Part of a small language model's weights: LayerNorm after each residual sum.
Each number is 200 + 20 x the weight over its row's rms, rounded and kept within 0 to 999. Layers, rows and columns count from 0. The size before them is the row's rms in percent of the matrix's.

# layer 3 attention output, 128x128, rms 0.0732, rows 100-127, columns 0-63
089,194,180,202,184,174,201,224,186,201,242,188,188,203,191,227,189,194,217,197,199,179,204,213,191,200,229,201,212,198,213,197,203,207,202,205,188,184,216,230,200,178,204,194,177,185,210,196,180,185,221,189,196,230,180,212,192,171,192,225,192,187,212,169,204
099,193,173,195,215,211,190,197,187,200,169,188,195,187,166,226,208,214,186,234,199,190,224,191,182,178,208,198,178,185,222,194,193,168,160,181,203,207,159,210,152,214,180,193,216,198,173,182,195,208,179,215,215,201,218,197,183,176,161,198,190,237,207,206,184
103,201,166,216,190,179,206,197,212,202,183,211,202,208,191,200,180,208,203,190,205,203,197,223,222,210,227,193,202,201,199,199,193,208,197,202,183,187,204,227,192,217,214,212,213,214,208,217,198,217,197,198,230,183,182,220,191,187,203,201,166,208,199,204,229
103,179,179,213,201,189,211,208,182,194,204,206,199,208,197,205,188,209,185,191,227,216,201,189,197,181,205,191,202,194,199,198,205,202,181,183,180,206,202,178,244,176,176,182,218,217,241,187,189,193,198,161,223,189,227,179,151,183,204,193,218,208,156,178,219
099,198,173,201,201,187,203,212,202,207,222,192,218,202,205,205,213,170,206,178,183,213,195,188,212,218,191,248,201,210,205,201,188,207,183,193,153,197,174,204,213,216,189,221,217,185,209,181,181,206,201,193,199,164,184,178,213,218,187,208,198,178,202,193,166
094,224,178,175,202,207,205,218,190,208,207,214,208,194,189,181,216,224,217,224,227,184,222,217,211,197,186,199,204,224,189,178,203,187,228,190,203,176,209,183,192,210,186,202,232,220,192,225,201,208,211,204,191,209,178,160,182,227,206,190,229,206,246,217,210
102,212,192,197,223,178,182,196,202,193,194,221,195,199,203,224,202,222,186,211,212,210,189,212,200,228,204,175,209,184,204,189,198,196,256,191,186,209,195,197,177,201,166,172,201,231,198,197,197,181,204,205,197,183,202,165,194,197,203,153,169,178,185,194,204
097,188,209,208,178,231,195,197,202,203,201,200,187,198,176,170,212,197,214,199,191,217,179,227,197,198,227,200,186,185,191,198,206,200,202,199,210,204,209,236,195,195,200,204,172,159,161,192,205,232,239,174,217,215,209,207,227,182,164,227,215,189,201,216,200
102,205,230,188,186,191,201,204,237,196,191,242,197,196,202,184,217,193,221,211,189,205,189,217,194,198,197,193,166,217,220,185,193,201,242,191,187,196,209,161,150,201,192,192,178,182,190,207,217,186,160,211,188,214,224,181,209,208,209,181,196,179,168,201,181
109,197,192,195,210,223,156,196,166,209,190,196,199,182,170,213,201,187,188,211,185,195,209,200,198,178,179,197,193,211,186,205,221,217,240,210,207,213,240,221,172,185,201,206,168,191,189,200,205,159,221,213,215,239,202,220,194,188,210,240,175,203,179,214,204
097,207,211,208,213,207,206,196,186,196,209,214,208,213,218,183,205,171,184,205,212,209,186,201,164,196,183,201,188,186,198,174,164,204,167,207,184,215,221,233,234,220,177,199,236,184,225,204,214,239,173,184,184,204,226,189,239,192,217,223,178,183,167,172,188
105,194,190,198,209,188,193,174,217,218,205,212,175,200,192,185,214,205,205,196,216,197,200,208,189,189,180,185,192,215,188,225,212,177,185,186,225,225,192,230,189,203,185,224,209,194,217,211,176,210,229,194,207,193,206,183,169,261,207,191,236,202,176,194,193
093,174,191,179,192,196,193,198,206,195,191,229,195,202,211,204,190,203,176,198,225,231,208,213,199,180,207,202,212,195,203,190,212,197,221,243,203,172,160,197,200,212,228,174,204,205,203,181,183,188,215,200,175,182,206,176,178,189,211,151,252,189,174,201,172
092,213,215,206,221,196,201,212,168,225,198,194,196,165,184,214,200,199,168,184,218,191,191,202,211,202,192,209,175,180,209,203,221,198,186,216,188,207,179,238,184,192,159,184,188,168,173,169,207,228,229,199,172,197,191,178,175,211,229,216,194,212,198,172,222
101,197,181,193,219,212,200,214,202,207,214,218,208,214,173,217,217,185,172,210,191,150,224,187,210,192,208,194,231,196,171,211,198,204,191,206,211,202,198,165,197,191,169,201,211,239,194,191,200,220,225,190,195,199,191,177,250,162,186,179,212,173,173,175,183
099,187,209,192,236,197,217,180,189,192,203,197,212,164,189,205,218,202,187,208,171,204,205,203,206,218,191,193,206,200,192,184,208,215,195,193,155,221,201,168,169,230,176,215,184,199,201,192,201,205,233,232,169,174,223,210,187,198,206,161,218,214,172,217,200
102,210,205,199,193,192,210,205,210,200,200,220,218,189,205,184,207,182,230,184,198,202,174,191,182,213,182,183,225,189,216,184,215,212,211,203,185,207,217,248,204,206,219,189,226,210,249,172,164,192,179,186,169,188,191,136,203,206,192,212,220,231,247,180,194
098,179,173,192,185,220,212,177,211,227,204,197,217,214,193,215,194,207,183,188,208,212,188,186,208,211,196,212,216,187,193,205,207,202,245,206,207,181,199,198,202,215,183,195,208,198,205,167,183,183,220,208,211,205,209,170,209,197,220,201,177,221,166,196,175
105,196,195,205,199,213,222,200,208,199,201,192,202,213,203,209,188,182,211,185,215,197,202,209,208,190,189,203,214,212,207,202,199,192,143,217,192,177,176,190,207,173,204,225,217,191,222,171,212,198,208,144,249,190,202,226,177,192,213,215,236,203,186,176,203
115,178,189,199,194,197,209,189,209,190,199,189,209,206,205,203,189,197,179,195,204,185,210,214,205,209,200,191,199,206,204,206,209,195,204,212,244,196,200,232,224,196,191,240,225,184,178,163,193,174,208,215,212,197,187,220,191,203,176,236,221,222,168,233,222
090,204,195,218,183,165,191,207,219,163,220,212,178,199,189,201,204,205,220,213,222,191,209,203,198,178,206,226,192,207,220,191,170,218,208,176,202,186,163,146,222,195,198,200,222,202,217,249,226,154,200,211,177,196,200,187,196,216,175,181,213,192,184,180,193
094,175,203,200,186,196,195,209,193,210,194,208,181,228,191,229,169,189,189,215,221,198,199,208,198,212,209,205,227,219,199,216,182,240,217,197,193,184,201,164,175,205,215,231,173,188,215,218,195,193,166,160,202,222,223,180,181,156,196,208,164,215,185,202,190
113,216,203,200,179,212,195,227,170,205,185,204,189,204,206,207,190,216,191,216,180,195,208,187,209,192,203,183,212,203,201,188,187,161,209,222,203,215,224,197,198,210,202,201,186,208,208,220,183,232,236,222,206,199,142,212,203,179,232,200,179,182,212,217,182
103,203,193,192,208,182,203,205,202,209,198,182,182,200,218,221,203,198,193,217,193,198,208,161,194,201,200,192,205,215,179,217,175,157,218,200,189,246,203,203,178,216,185,222,173,209,185,239,220,160,221,220,170,210,176,206,189,221,166,201,192,179,193,183,202
104,202,179,204,231,193,211,191,198,195,205,208,210,200,205,184,199,200,209,208,171,209,232,191,200,183,197,215,171,210,180,204,208,145,191,213,190,182,168,205,178,190,219,230,213,162,174,217,171,203,196,200,187,223,215,239,219,218,197,200,215,221,248,196,196
085,178,199,202,188,196,203,223,204,181,166,166,209,191,188,191,180,197,201,209,194,190,171,203,196,179,197,202,179,195,173,213,221,193,186,191,182,187,218,237,227,217,215,204,242,170,223,188,195,225,174,180,198,194,184,205,240,202,178,206,194,194,184,180,211
096,201,231,213,207,216,188,207,219,182,216,210,216,186,208,181,202,196,205,195,205,206,198,218,202,203,203,202,202,176,227,205,177,211,215,210,217,188,186,229,226,161,217,188,246,200,247,209,173,192,217,187,206,180,190,200,208,182,219,185,169,214,193,187,204
102,176,194,185,177,195,205,199,194,196,209,186,230,200,208,219,202,187,208,188,190,213,210,203,220,213,199,190,188,190,180,204,192,188,207,199,213,204,165,180,161,185,169,198,214,211,203,203,218,225,227,232,254,207,195,199,185,186,202,224,183,234,205,179,214